config.yaml
init_std_up: 0.0512
init_std_down: 0.0
warmup_steps: 200
decay_fraction: 0.938
batch_tokens: 16384
train_tokens: 137200000
Each number is 128 + 24 x the weight over its row's rms, rounded and kept within 0 to 255. Layers, rows and columns count from 0. Numbers have three digits each. The size before them is the row's rms in percent of the matrix's.

# layer 11 MLP up, 192x96, rms 0.119, rows 6-99, columns 48-95
102:122133175143158120076200115136118101136120137113098073155146141144097128155115103123169118124155109160132106118135062110119138151131126110150111
111:115076117123131165104142138125138124147110126135134110135133116115115134142102170077143166090096125126155110123163150153150092116129118085153126
106:123114149069110130130172138148097145129126135147152126116131119132125150087125112104088111160128157126132094121144092135118141141159128117145133
092:128118094110142184154097112126082110158112098135104112177147146124131103131089171135133129139141127158124138153168106134140146103115134158157119
086:126114146124091103138128100129131156141108091147149131112169112126137128122112125086134120090164175120137152121175143156123102139131173145098150
085:119173063107130122132118135086139118132148142174115143132155121122126151126167109112122143133120088079140128137133149171131119154138148143142122
100:128098096098091117057139128137080123108093137116089136137131099082129103091121100095148147131129120100127161118120157145113136111136159113110112
099:105101153166147123163159126132118127107144111178185110064117138134154139122132148106114126103133132143106146147142128085148124135142148141144089
104:160106168150126118159119137105103167139127121153132107109097098156079139118135106159089131151147144107140149157141151156095157138120135142122104
112:112094146139112143132169128104151196154122158123068151103103095157134172162146104085138111085142130168142116127127159152118125127120162131150076
097:130157062122127112115142112109144118091124136120085150092114131140132166116166110130152145116141137092157146168109141095113140139073143130109151
100:139138101101131132122081128128113135149139118137128159154125134097154125089141128100124132119195109154170142173109115131144132117125130083045111
109:126156108088105120152113108129195140119135193144147065134131156112148153162101109108107130125092139105152111107167109154139123138164101108161135
108:120086178133133165110143119123123119131139098133125108163139147140136139163137051130143099120121165131116157167123174140146133127120135148108105
089:121126128143151130114108138151163154112130097085135115129122104151133161123152125089109163119147120138139135099189144121153108107201148176108077
088:167132097151107125099115139131093152127151069154107141169125117149130105146095134145129133154139140152132125145085133162087137137149120151136132
098:136096164123144160130149171118147159141124171128132071133152137163135108140157104143106121117110076129141144131100131120083145095115135134127100
107:090142136078129086171119134115115133140133148119138132112115161122110118097153171127127185129100178086108135122158098098162101126111154172115100
096:114154117116143102148137145108157147115130105126103134143173129153135139166133093137067182136136153131156105139131093095094112089123138107154109
106:073110125146106134074144149135106096115166166110107107136140158135126105137104141177132122139108139148108155163131108157162151119128135085125120
088:122120165133141193151144098118141123098087153082102153109122096148118107117149133079087153161140160133111153131118136164121096171134139126095071
103:122098138123141110126085115119093177123119157148110100143125105165125129115167105156099122120163097134142102151099113164158104143070138151132147
099:140114196092091096120108113082126087118128134149128145131136147137102080151142156127099106102129131148094080137123131123097134115150137137106113
088:138143123117139154097127117150124110142140129087118096118114147143158149162103168093135174175154133155085131099108191141115133104150105097132146
102:131135126110122125131162168126116101136129115128127085166100101124169161127100099115115113147130111137112131127096110160113136139149153110144092
097:080124133128132185131078126128126145103186111161139134139120142098126179131137104152158125120119133156076130120149140164130112125156125120113134
088:141142111097098154123153129175130135136145073136140139126091145122174084084169123137126133166137161150112145167116122144135138151109133154129108
108:097123117118121096125125180125112113168115146127131111103107166083145162109108102127169139088117139112147094117135139102105141149099132145129093
103:119124105062105137141139148139105143114092151140122105120074150127175134100163095126078136107101146113112101145099137109129118140130176140173093
108:117136169146118135114122161117141120177182102079101130151159127148153112123165126117149095118123125104086110136135184107119144137093162119137105
101:193138136144120111100179117134133176127133094157106124122119113133152109110119106109090118163164104112158164118170105139127098123139096150127168
096:085140112135092117125115130124135133129119100119082199126122116154115121087156119172131180102101158128125105121169159111132128111128115171138112
092:143167141115123131104139150086156138111114105171163093125140135123080143131114134178148119170164143114133104118099124128126094123085134134167102
097:093160138114142141146113109117111153109118140148143144167110148145158106131108125187148148111109169097149171134154108125128164121155146122103079
099:146143132133163123121120135102131083130121096118127116119111128118117122162102128091122147127182123145106124167100108155164172150120113137153089
094:106052096128105126138143157082140181087148148138161140155127125157152090136141119127115125142161148109148107143124157147159134147110115164093158
097:138171163195157124118148109126121122119137082141124119096101117123139107122134118104097147153072085111122113143118118100135106123169120114122141
089:144118126092080080137124143139116130152123134122109125170129160100131146140127134117146123150198118109108163128090116112126141143128135156141127
102:127083117114132142100146119128151160146113091153103055122096129115181133131155108124129131113139170107101125125108119165131137137147136118116100
107:096157108100108154144134114110112146119088167151137087170096110093149120144111126117142129123103120136104149133143134135208152130111082141107146
088:136108134140129132111091179115132140152090137155149138115136127146120147125122130140096115130184121114114167107111105116143134156166132152129043
095:112137147121114176163133161144139090159117138116163135141147175085103134126165108082114082111132115126100155109168113150103163091130122112158139
092:145131111071116126120090180124143169086130143170169121120136139109072118104111167089112137128110141128118110142137132127112113120195093160150100
092:089172150104110135137126141137120136152154128109124151123103095151113141156111119159148090093139110130080118131164137079122102110131070125161167
103:097104119115096101108104123131148106129123163146170140178132121146149114169114099131156131155139153147098081157158115157173120119100157169107148
097:120133138128120136119132146164165130113115135154106108142119104102152162136127142157095160160118111107107106136091156108097180158142119140108099
099:159118146149141075111109131129121136118149134155167119150132171177089144141123152145114146099122154151179155158134119127142129104172112098105125
112:087101163113145143164161142104060138129135124145122095140147110155140155103128093119127110106088165110138109102163173135129115155153169142122144
112:108142140120153079121149095118138173116116129135124101119084165102103123098121137172153114156147149111114122135153109137092122155163141115126086
103:134140114130104159112146109143135118143080124141102137103108089140150154113117106122126118124113146087131084080129124132104128145116107094110107
094:122174116133158152123096132157117128175108161129155167149146119111154143091158126116114119124165121123129118162085130086138163134144159100092130
090:130103130157090159134123103105141106121134117130080141134154138119109162153132108140131156167142120127124129100135095101114122151180153109135115
102:152161130106109112200142145121125132128118124112111156130132140113139118152099122137159134113126168138133139119146124110109191182118131123123150
093:095122085154169099082110110133097171131154119138140146126081122139122127100186132083118118134116146134105133124103158113155134161133121110105146
101:160120127174157110098179122106145129167122123123133116135134144105099140129149168130145123155141186144112151141131073119110096121109112142134139
106:148115135120099160139145121088093146129166123126116119128126151156093121129107155133163107141170136112129128097126143172093134103111106123133123
100:130119141094161116125140115107145121123131105078070089133118127114108149100134109127121115119121125109139107082111116177119155140164117131188081
102:085126154107138176167154130113131116121104100114122100151102122135191112088138121126119163122093128158148176154101122149124128131097133139120077
099:089110126098144178144177102107140150150152095150140101132132144066176159168169130128116135162140087137124129131144087120146148098101149132097156
098:098126150122149090155131124126102146182112135099122145133131135133110097120111145154131146131122149104175138110161132129119111144166130130150092
091:126112157069128123172131115156131135145117136121144177103137143160114153110133104149103126151106107135137115139086121148137118107096140139153155
103:107111146124117148095146111138103113166099138162134103101165164146138170159125121157134161134164125097125128154136141135091080109108168114141086
099:127099135118146137148164143142098166119188104155153131141110107082097152105114113141155096112102153144138102115153158116098127132110135124105134
093:120123126124117128077136130099139167106156128113140101071169130165101174147126125118130117107112135157139119111124118146144133055157135115094077
102:150105126126124116136154132134139119160096157163137146111155123150123132154113103104150142077110148106106131135099152102146114107130143081156092
108:130144104141134148103100170101106158151139166134142141172178131106084139125155130128102143125101095101114154085081153149116119148140100152145119
078:107107170136084134129112148132149134197086137178111108084100148095118145115136110111135140128142110139068086140159134133164128118111073160105131
102:157153142153182107139114164111139147151137131136128155181139135064126074098144136152156119115133119131137159140077108099111132135111144144127135
092:163146127118159123154133112125157140135106108160140149144114125109132143101132127137107091108156106122119105083164098109115118152148065120127149
088:164094157135122080105113107139112144114117125083156142094129123121130121156165158121135112115144103138153118140139155157132101153146093060133122
098:148132134091081152149127148124103108103118128178175145075111154114199170116115132123095075132109132140104138110097166098136120087116141122116093
102:126101129093088118132151087164124143085117153153163139136164150100167147120140105144131132162114143109149094136128118128161136134092138139152091
097:130119055089106121095118145104158140155121111126122153093146137165121112128125084155123148141123114137163117148153151138111104087102116120124129
108:108122158135125117080152139141142157083139117141147126073122123153101130103140147133164131097108153177104099116143169144103126136181118142161125
101:153125103149114104150168145072170174140115146143149140187191131163118132123132143157127124120122120153108186134106132111114109089141123158127154
098:117139152086133132132157183182167115136138129155107124142147156110125144179072160084127089113111134148117118125171139108139142084085102101111143
110:051141161118140111116159128123158109135113124124131138116154127113153155138143127150120135134092098119115122106122100119113099090082120145102148
101:124161141079137098131086147095092129149143156137135121098123146119104114160131166146124079094092094157082079149154116104109099133155131111143177
095:105170135085096124123142103145129143080108135141136112135142158140150123123152105103103072156137151105107105130101112137116086121156141102166116
111:138094153125122114125144113143127106145133112134131152102122159124108122149115128097118141116153154128130122186151096124152124117165143150112127
097:142122118134114132096133107162138146122169144111121166122109126107160100104124124130144081164107110144123144114119120143103136177091147156105094
105:104082072121154148112145160159109103118148121122147128086142172137131125199101151094164129105138131172146105134129131082123103082128137162119138
104:132136119122108140164160117120131116151141145116170154055160170104128107141150145129158125112149158117144082146121130165119131147142161135104107
105:149127102150145150130127104162160118105127121113107153169124125134138122183112144053095109115145100102170133108119111102114111134153141127113125
103:117152127122147127111113173166153124088125079123094155125131106117095173115141124135110150134155149138091073112123078128107133158110147162146148
094:107139129119145084120139156097126143154161087132093135178118081179108101133125091126132087142125074140122141108114112125145144112095085138131143
103:128089142137133165091097094107145115137116121116151134098136102135088153128107113112100171117161168148110138147116129118187114149131126066134097
100:102119121132159112098093165127140099098160098125122115130090149131106116126104142142126075122104132134109145126138137127112141158157128104135125
106:144104106097145166124127115137106118162114119130121106083139117104131142161100110121144123131149092118194126127135113158133109095110092142119136
103:099145140118137124147155097123141163134100136099135116120131139135177169137147140104130146098112119110116092154100155119090115111168144080130111
109:130121123147161130117126101144125179150127130118101109150133149112140153127096105155160128156142137145173107149074102085117116120161169127115120
107:154127131131136126092098114111148138134152109131097150112139182106080122119167105157165139145146120133142136140143082126173115098129135128118141
111:133097115170106100141109140124089108121089122100148146129163111109122102130121099131127107114145134143163137134087112149133136159128147098134121
093:139109129151105149118138123084124091156158128154138121161144097118119113105110115117142072094097121114102110160125142106146109129118150131162137
# layer 11 MLP down (transposed), 192x96, rms 0.108, rows 6-99, columns 48-95
109:104126162147149113127163132128100148071143182122086138126102106118115145109171153137115139152150101131121115089110094097135114168166100125115137
112:172155102134126149134185128119115103095138110109127110123108129124119141125105138098084115107122153100132141104134167115104106138093087142135154
108:108195144125075125134091173106108114144152120165117106131119121117107136120126142114151116108116120084123110147155124159111129126111094166126144
094:159157128113123140165136069133143135137127097131122172090139124094147144129186091094129167174131106100155134146148163151082120148122139126154134
079:149115157129130104136147114156106164135137143115093128130073142154144140152099158182146164111119125139133123161069147112128155150132125106149120
082:122189133068127140130136130093122084096136117148143153102112076151106116107129119129149087144145120135123122102168150159117145127118132125146139
108:153148143113107162130159160083142171102153103117157155131130164112152116099127110141109114118153142135130112134093163119108119105108105128135118
109:100095126135121058087098141121157134086104165133131134107143116178144107142106095118111150137124127061147161111155132155141124136130136110156142
109:113134165087097102108110146134132098148138145122119143074119154121120136110100104116113123141136069108141106150111081143110104156147126140136115
114:111147115167096112141141097138137140165078147141115145101108122167142172100166117118164101128151128140161111100140166120132118116073131104170125
098:141148166108102137124145207130133117145121169116140116118147136111120183133137134107103127145152154128108105055158147111154135166097153107093117
103:182106142105106157146105141152118097141079090151121126088123152160146103122131117150142127105134130097121143080137088089134095148100107106189122
110:167181134137170150146109101118077121160111098127104125139132123139146089112125165150115114127148134100125123131145142117150141151136137130143145
105:156115086108173124091103143121100125112115138127128121169170149127101125121120116175054125108163123127139128135067116109123131104126141167145147
089:142115129109124098157133100133108161112085138106110127142115160100092163112162160149131120112143127161097117167199102159170130106161148132113104
099:138108184100130079136112077087145150148182123132160156162114139139114126103154158171084116161151171088119104143130119176126151098121134142132117
104:110117151137093145087100143109157122148061125100142131114137113137133141120171163119119139121118166105143161139118124144133159149107126157133159
108:135124087114119123120115152105149150073127124161105131138119130093144139123137127120108128159109110139107125146125103140100085082134133135100127
093:136140148121120100159163143139134138092119121098081182136121156120092132115040099154138132162140140099115150124162152127140101146144104120125111
108:124118113172112144152157118133128099130105154157133119080110104087109053137114133106134129149165139160123129119140155150074154131111134161128160
089:138143136069110158158117110173104136128178145098123110105098166119126168135080159135119154078154110127136127139148110081096161093127131149151122
100:103112127145131094180123121131122097163096133134144123096095101093100159148130142147095127107157150150148120107099105106163143106116151108116114
097:131127145125125098108078075185155149153138145136130148093111134116090107146130133122133165151113091113170138128167162133138163154119166114080073
082:105128114117108146133136148089142119091139188123131157078154105125094124109143124100129186139169124118147134132144129110138109130149152140071106
094:125135153117090133139143119155112116128152129115111111097158154183145062136142103138150118101139087127145111148107092094162141153102138117152128
090:132133106119114165111149109150126122138148062103144120123128124094103113093164098117090165136126092156136096135151176108127128057103152175168132
084:117086131138149094117108121147152129124155151134118186130164129162115127175144056147143118168141144133145121100144156147122139109129161112118136
100:179072117123153155121131134146142139120168105106103139145130151159123122129116116130078074151142138108126145139108143135105107181124151146122098
111:160134156156169104124127109101133111127147144090168148131131123088102102066135085134113142114128097114121095114106129104101146112121099146117088
115:158153139131148126111115187146124201129104122113126110128109121121137159147126148167125126146140154141096106126124108102092143125133138128176146
101:104152131155113095125150154095129177097132159091136157140157166146147126143111115153156102085120159160145136132101157111120161105125128110165088
088:121140133090150139078178141160131096128136156098141078141108127095145095112108097138082104155138115157152125111131134170113140119090112120122139
094:164072120145133127153116110136154132153088151125144146096160127145082130133094133140137137088121140151133171097156122148110108124081163146145098
096:152126118138143118141118178136098147066092131146124147147140094141109090164133114100114130097140149140084142126133143159152117108111144143140153
095:145145133143141121138106163186089070111106129097111117126149127132129119126109098152130110120151133121178094144093114148142132128139101162122158
091:132134088155139083102121124124131120125116123123137130126114160113121135125141114119135158145134130139131163107192144099099090087140163130100068
095:142127121100157139155126117122119072153119123144129119111150149119118164154130136127119131107125134128134098158094074161134167131138090108137102
089:107110117163132099136141143106091140131078120122132167150132104129107119113134099098120154084084119145164140130128126154109098153129113183119135
098:117130116107129097114112160124114172154143066143116137105144141132179151138084150143128097143119146080102125170089183134127121150068112123159143
105:134087057137153129104117162121129103140119124130122119103125125123131135136086073120124112113116163094186136126119144149138174164115089110085139
092:155119116123058144121151112101138166115174133116167109093155158133115114090115131143134162110134131115150159124096145151120138091149118119133145
093:133089140144180116148161113147153119100162120154104092136100114108131121131128151133127088160107120138127135169161139108118144150095130155095159
093:116106109125158086079123120106121099122147152142140077168083160117102144118122089111103119113117133172141144145158130117117091139105122136105139
087:127126101161162131104107126161163095158086133155090125113074130102147147125149138129139133138120116118124151102061104095107107083152136111118163
098:112092127096124111115106128148161119099118156128184143126139145118111120120082107120121092150120124120157165110133121154154082160096162127093151
099:154130170126174121128142119108100157133186127124135166180128122132090138133113158139141178109112157156166136113081113117090110126144126132115135
099:138118099102093128127144136094093093165095102083185153152152137149141108144098114118119128139151150111120114124186122135163165141148140098134157
107:107138097159170102085129139134106130121137140157133145151130146093151106132128129125121148102101124140124177126119158095142118135120094146119173
111:158146139116161153126084136086107105117066112114150095155141137157122108147142159111130139161129179118167110133154099138104150110101127093152128
107:155141107144122154152156114131112144157088099119092108120127105080150124095119106129109130085161136131120124098115152151125132127116095116131165
104:090120105098086169114144099144122159103164141112114161106099142144093147123093137167173125123092131169111153141109153138116084133154129080117106
092:124079126111136088146085146146162139104134158102121160107126123101081148190085123124115121102110137107137122109151116159074131159143147095119119
111:140114091146165101134165081130144108131158115097117117131130120099133121127126118111135098089130152178136102127150147167119109131134105117150153
082:097121137090138117138120138122113152125078127139140159102131134133140140118169147094149167122134137129170124113144152142084100135147084141138096
092:151100118107139152159063100144112123091053139138148137122105076148151119119127133080085127111146140132139114118156154105114138114133135127111128
111:086149166192100116103137118066096150131181130115124130101131122089119102108160135102161154094127143108134164129110175130146122140134135160141150
102:116107151139088082133116111073156151121149116127173149076148123125111129095118145095135123174136164119119128097082140151153126161146111085123158
099:103093148145103096122100120136143136108118089150176136076142127153127199113081108092110102135136132115105150128114121149139104134133156113150133
102:148136143123139132132142128115148123133067184118118142083099132139122126133114104133106165162131148159116163146171105132142189110098161129091138
080:105125124118111094144114066131177135147110131118109086166173171120083110128106084116118147132126115128124150142205117089104116103133166179136128
096:103104132120139086130091102105120139124064116116149137133135090137166134135151073118149129114151107105155111161165153146166141173124123123100099
104:154123103099113132144150139128136064138150156120125136052158121143097135146167126132134137157133130106132141121146103153160169100142109105153170
102:145166148152128124112145134089130119096152121137169130128115123115161160167101140093153121119141161126124188140109154166142116158124149118103158
096:114137111104112147177130134122113102145123092145118127136152125146113136072136161142147178156146159074135148084105161103132142141149101173177137
099:082117123129164148112133095138093133174163122095164119157161126096116133157169109131092073103074171136123111135116135152156157159144123116120126
108:139124152097113108125096138132140096125113124121186114113152105110128115153153134059157163148143131152117130111166147132116092139118162141122103
074:131132072111168133119110116104141123130116095068118128126130118146150149114132112126146121098092144147151133152076115102155136101171130109123158
101:130119089128145096091086125128141179148133175134123146130136113134145144122147107088130121114093114135085171084114138101166115158118182140132122
097:161060154155114170087149122117152144159123150101096169138122143134178152157124164144092139112145146116111109120062145150153118117150102135121119
093:122156085126129125144150134085106110100138130152150162150131108158122117179158131125143129130106155154082096133114143128123155071086162097092126
103:137121122120089141098147115061136174164114116118112103121095152163123141125130111122097114089114135107187156126144163131110135150111103128171156
106:096118152139147169097160098110130135160153099127123159132123113118118157115112131138122122112086097136156115110132150106107080114099116134123097
100:129090163139130123111137121159108150119167127100108111137110110141081115123148130109148118120140153129132138126050115098125171099119139110119127
113:126152103123126135135136104101130096103174108122132157135116133126094159133111148146115108154156131144152122154129082133166132142154078119105145
105:116134118142096079122140108148177106093122112124112159160161143121123151120146110103177115133109139122141147151185123156125167103119112125149102
094:130109145137126151092130112158148091172117111134163070131120162109145137123118149128111064119159140145125115132090117153158186134114112101131160
102:122115162090089096081176119129119120136133133122110108145106112082109108132145120113158141153176137124127159159150143106119124182114113154134155
105:095139153146180094107105130154127104121118141131121151138149131110114114130129157146143109121138134104149100120154109142070123139112127131128146
095:090119121154123133129130121112099122119084128127098110108151119127142137149135096105135133120121100153154133155091130157110136124138127150123140
113:170105163143144115155166116159119113148137117129155152132151139130076128068178099131160151121090138116161143125135141123097140130117149072133129
103:119115145148131117115099094105138153154095159124139145175124113152100155139137127106098122113115157142115095111096128117159120151102158099124091
101:107137108147141108127126155149098122122133156115105165157151135089113135112136109184169161137147123114127154137118107154081145165133142141103135
089:121100122101103150141081164112131137117151138136138141146141113122117143131122132122141158111168125125075140142107141136147109086100098143110135
105:128118157112149168144138099088148166119160109142062103140145106108134114131114151161078140176125120130084143138154117102145132120150123142090122
107:153199123129087080102136102127144117144176073123133078162152161129132136137136134117106101134135115112098140146091120076167142110138101093129148
093:143109095130128117104137100079123163097088130102120138104124095160122162134133137122135134136084116136108119140177113113149141101131135178104123
095:179113146126160120124114143098133133125132150128162137089121146135146093154093140135134114105107143156147146130149147112141136157153139087095147
102:101103100127181155148128150140148137118183116087140108127153123119134110152169105099102089137098121092137113124128123117143091152128131112203124
099:147166094101130117098136135153143117120101117135106124148069108147150132102122136134095135126123137116115146159145166103125087125156134137136157
091:176139130117142162176135103141118091113091130109155119110151140212141137115101131161102140115105135137121096166090142076122118131150111121129124
111:201129137136131125179150113154155088137126152087109131106126131142101142097099122132128149088134134116172098150130131113076139117122092153102092
107:138157165119102138142069176101101136145100112114102152091123119106143124102152132147115131140161123122109122143181121135156124111140121131137133
104:103084165169116124145088106112132161141157146152108142138112117114145145105078113124112103154144102096088089132181122167133123141123165128132123
082:086118152114145141169111129142102109138121158129119145109129148119156108128134141144136160112163117114121125159220145111133130123106158147117136
# layer 11 MLP gate, 192x96, rms 0.119, rows 7-100, columns 48-95
109:112147153087112128089147143142145128113127160088131102109110080102155122102174101110139155124156105135107115170113112149154132115098165089136099
106:127108141163142103145122116163104116096112076096094129114119082121115106143167133125100156128122143156137152143101149138163166122143122127144117
092:163124131116111151139157187122115122125129093148087121118152122090108106168090140141104103124108105121153134149123121106129147124144103094121118
085:118108119134151097119145118121093172158148097139119126139130094119131160068137149150120118170108110141153141152169131162090162123103113106114111
086:123109136124084150135112141156116117139092156091128150155156135116089142105144135139118113151128136139137142146078120131133100096156150130140113
117:095138116185110137118139137084138125142143101124104115137152087101157116109168107092142111143144153116110118144138169110121145110087102126143112
101:155089137103130083115154092113138110113090120112117122115122124146150097141169161096121143097109144130135158116132112135108121106126146096137125
099:100105151128093156123180113133153113125115109150121094118135143124134121114131128096107115152122112099126132162122126040131100115140156125062183
114:116131158138108127128139154128117114144093111140146156105101156150120100107111098116120126130103123086139131110142167160139082068102148119146116
100:179121125082122124151112118146122121142140110123149134141144128132126134082176084080122121122165129112144088122142130146092104108076136084115182
107:170106157139139100162159090118141142102091132126163088098153119104116123134157151131122122144123162164132121116142098124191138146120082113102090
114:119140066141137127110164131129126116146125125153139110122153093119099145137089116117087134125150137168076137135149095133116137144149119109133156
102:149152150142109135163147142114153074111154083107112166124115109164134084166125155121118114139122095133160107164140197117154127122147103112143141
089:121119169136135138138156107116164112124154097137100120155139161143087102105110119152141110151152120112132079110074076105093103115126110074130117
099:092143073155134115123140132155151135137098122100119112141108103144198129168128098119156126133106154092091127174112142164183123132119144133116155
105:138107101135141123116179129109107088150124124108138123109117210132103117126145146104100073162119134116131168100131153137119098085125160151135140
107:125177159127096134141125127144114087163134107164098113144123171155138077120128085117099131122115125183095158156115146125139107135140118106155131
094:109131088121147122125133154120100157160145140142086148070112129120114113118153104178143134145112119091120151165116113107166158094114115097132110
103:130119152133126152118101117124145147122151127124131112122132146144099094147150093045166123108156112112121108079142171143164063112123149155132109
087:130115124172124159113099144123144124123133135135117128117181129085145137134115078105145110152126133130163144135131109085134115115082122157167157
103:157087138126141142109162195175150110130167108148143106138129110121152160116115131076155098112094153090144123110144149119131110092107156156142153
089:127113115155105115138137137143140023133103146126137117119135128149152137155142143112137086139120136129143124128111121168120195150114123145125146
093:128153097128117139156116187107117150141116152133139141123085084107124130143100162157113155119154101081136156104104166151153154134114128097143154
093:138152145125134098164139151107133118134155081106139093112090094191145147125174129132155135159141132162099066141103155136138128138120132095108126
099:107136121127122180157130124108147085147097121175159115152149139127117131107133135156144137084153147153145085127133127147116165138101167129158145
076:113114134130141131130132121120070151082148165161160162134128130136120150083142117136104140152112168116172122098063119132116107145143114131123116
104:095123128151141157163139137072105150133137111130122104157145139141098099130140103118167124115135111149133115170113113113107119102134131094116156
112:145100144184135126110171145158171141148126095145162122137117150114103135136138075109124167125212109141125137143090112119126158124146147107128117
115:128153144176098126096166137126092105162086094110128107104116093142119126177128160125125136145184152142119140112169130118145117144128125095119136
097:095113133106081171117127109124141124132106149140122117106157126172127108140124137115104142144117135115109135101136135092112155156130176125130126
089:156111112122114132170148151131136116129143111126128119100106113099145127162173131117147075157160095140137179127147165088134136169164105138080121
091:119134103108134143154136119125116144121157126140123122127117139111110147083130134155078127117143109083163144117061142138116133149116114115148143
102:173117140092099098136127132136122115135114130134095128114150125106135145132129143132117129135148117177075109108121111170100142086104127066143089
099:104122134118113152149099142137126098112138142125138118121119157166157183093156124142137149107169101179149159182127144164131103096106096139135131
099:113096131130094102136115123108102140128153142110105069084117136135137103122135113139152106119107111154171099106121081120130122131156088148126136
093:136133119139138170112165114120112114105138085125150093139119082113135155139168095127166103127147137096064120143124133121139089153062138115152151
090:101121097113149146088155167116130115099118115139142108169119129113116089139075120157178135159135097146191160112125113075115160145102133142151133
100:127180142108134158146128119087137107154112136123128100156121113146097155122110136091143156102146155098095133120125143105120121100096095093170114
116:155133147144108144153160134149189122125099101166120080125102093070183140139110131118121105153126161170122129086124118120160140148112132165136115
092:081134152126117159112130169148166108106124131131074131154182123144124111127099139118122064119144146109160101114144138103162124122113153165139140
100:123133131117154135101152163167158116163111146118124148135118129097132104103113136101156145111093163115110129117113133134137117092120142119123163
095:145130126160186171099122167114141156079128104149156125110111147168136127160143157111089149120111078083118140093115093133131114129128081119099121
097:116156132136160109138119108124119141134140086138163128133138139190156099126127117103134095128121118148126110124156136155147095129107111098109145
101:106130163099119159145122118128150140135118137177134132139126104170134130119151117106097155113126191107089106091122090170138122144095163111133113
089:167145155174121170128133170137128126134123062100144131124112170120132075118133139117163163152143072135152140118126134148119107154105109091183121
103:147156118158130124157133110137100102171147147109138142141141122197137098133133112148150164118138103103116114107077121143134145129097130111070121
110:105135134149133100122112125166124098114132096175145086105079138129129141117089119110131106102155119127098180138140153128143159133105098125111154
110:098128161131139120147091206092119114126138110176163101123154166090126083150123089145089113145153104118127127136104101131142108124129143101172132
106:106167132105072144138159111117115133146102135133155134130151164126114136123160136101111167141128126173142112124126107172137151065170106097119120
101:111089143135114107142163161136146137155103143122082121162096121128147118136158108095133139097121119136120099097137186136172127116155165100116124
088:116120124097130128125152122157186103130119137113153135127129116166112186142115091100154114128159137136133121165128140122138151136137131121134101
102:161110091100121105109084134139143161161115135141147072124068165113112157133193108154164134133163105127122141111169108169090123125125131125134111
090:107129105133153110126115146122132139147156121117159130109094127162157156112162165090065081188099158151098153142069124151173097128127142123128133
095:144139105157150144136120088124104164140134138173155103107124136124137113114102084142144132101169136070131173116162193118150114151126128108088112
112:121110081143115121144119100121144102158139116120113116169141115122127126136167100097118165140115132115146116112118142139123169145130070123137161
090:097171171084141116113114120151104096152100157100155101130124089129128120105146166129102129103125146128107121132146152101124147114127156153156132
097:103112131098167106154125127164104155135095137129117142126120155123144140080177129090111121094147142154128088141123173116133122132134131078081123
098:139103130166113131140137145138124125146146151135173112176080176176135126098162107141125106120137158129150140151149103111109147115077113115165126
086:147131151171110112117137149178096126110145132125130125118152112100144136157104141126157107099068134123097131155129143127146115113172138089146139
088:158116110130137083134107157127153111131156124132121106145118141153180103119156162098101111135120147125125114109124123083105130087108161077153110
099:102120114102143110122078143108133112174136111163177147120102131113124121139150118152127155080159161129114093066114122136110129150148122132183093
105:163148090151111085139131131143160090114106140139103127093083117121135132109137095126131139174153138160092115084135133089169094114147110129133136
092:121135067140099167144158097131094112104134101105138131109171093108135139148141125119132160170067123146114143077121108114146134079150105136111125
098:147156148127105149137148134129165127121126136098142102116111177115098107067114123117112132106119122143163145153117158133158131136111142103101128
099:105121142106113126162182159144132165134114126111128105175133172123118183109121176134138118153146116172120121121117121123143109083131134070080154
083:115176084123113154133144100143127128108130156134181134140135094097166171116109140126111108170103125094141124122134149111112135132138144129147150
103:040195138145147126163116106129152114104170129102129161150125161145176108125132152134114112131121124155080138133139100124108145094093124122109083
096:139126152113153111167124154146123136125102118095157101146162129143109099077123107156101168147133153108131120188145113104076109131129131149109113
083:119114123101131144149152136153117114156127155153096151111107101135117104103160135142079145129153124157080182128133138123128121139120146138148127
104:081153087106127157147118074100166114133151171141168115126152089117157181125117101148079130144119139118105120110178092171137110128101114113109144
106:080162144137118146137127115133114127138107066091111152099109104130119122120125132118128106124162116181145162145124150147122156127115110148115132
095:150145116161103133146139102138149128113123141150107105138149168104131143119104123137105122118101104114155114134119175143101104128118143134078172
108:126117088147133142171144148096142135128084164099154139134139175129113132136142102154131112130139134092119089108152115160103111136107103136124113
094:112141126090135129121109117164125113129122101148090127108139129118126102129153073123081119112144122143155114117124147157112137159129147116146140
088:153088082103088133131165112143143160124161141143128126117138152166133146114130089159100136153120163172131136118099127175093133113104135148136151
099:112108072112105154138143116139159097109093152178119141083123116127154106143140139157129169121160163136095126154126113096100137091100101131101137
111:122097136129112143173115139103105083118132098089139063131134116156144129130098094132139110181134077121097197132106146115135141145100127143143150
094:130123132115083141111118101100155109129076162122146152111116160132150142156208140142126115124139133138115134103182109136148147103074158134102133
115:090113172120131086110120170165136143100096183146085127130118165155107168156168114149127167099136118145126124133108099120142151154128085074151114
098:120149132113103109186153135167123130132128176147131109116119142130145162147158128127079126138108126124143112101159104131115122158117089116148152
107:125108086105150120103113138130182098091105144133129146105099169155172121130167123090133146119130169180137139101137125185108121132107079085118158
099:110150131099115126109126140144173114151112132098097133140140105121132153135112142129142142108136088131142208148128129080174136136136096101138138
101:160113107159128132118156143123140155153121157146145094174101143108131139126159127131177086078129130103121179114131159115115129113125116127105114
099:115148110145081146111089145073133103122089111127074104133116116147108124148144135135115119140130137117155131147175077130145156142154135125114107
114:140134105138110076137123117126126138115125118127137183148111107159076097176123065116114149119099123142125123126154114141159116103128126112119128
095:135127146122118094145134125124137143154119129127109139123094153162090120139138122110152107135110130107139081089132131145095115125108087179155188
096:155095116113108105126170129165149130155113136148156150141119116108154139150134093072153143062093134093091108102095108146096094088116126143139164
111:107162129135132128127155144153128132155087137125098107154133119101081090126152081147114135147125110129111160160107137119127125146130137124105133
088:169118091147126125094132131117139098131093128129159156125094115102086107148125137116124081107130160128134107118193081076115100156091107105122136
111:128138159142124115088117091141095117128144059143111059115132135131133184162150129140130119090148094118169111130120112135106090135155153104109157
100:101091128101142094108149167105138100162134047147097092132094143145089152106149126136140121135105126120106134167116126108155083134137135139140132
100:092135139130144123133157140121106118156078119123129149119142150142176111115134112154150141144118143131106123085135133151096144087145118141111140
088:136132157118108163151080148080151104089157118122147149116142168139151122161124184135125125150130148118135146126127106117141137089105095167130125
095:105093128118141161143126153131113158145125096159103107119114109150102172108119102158113149154133133140140166095132116113137131165134120096104106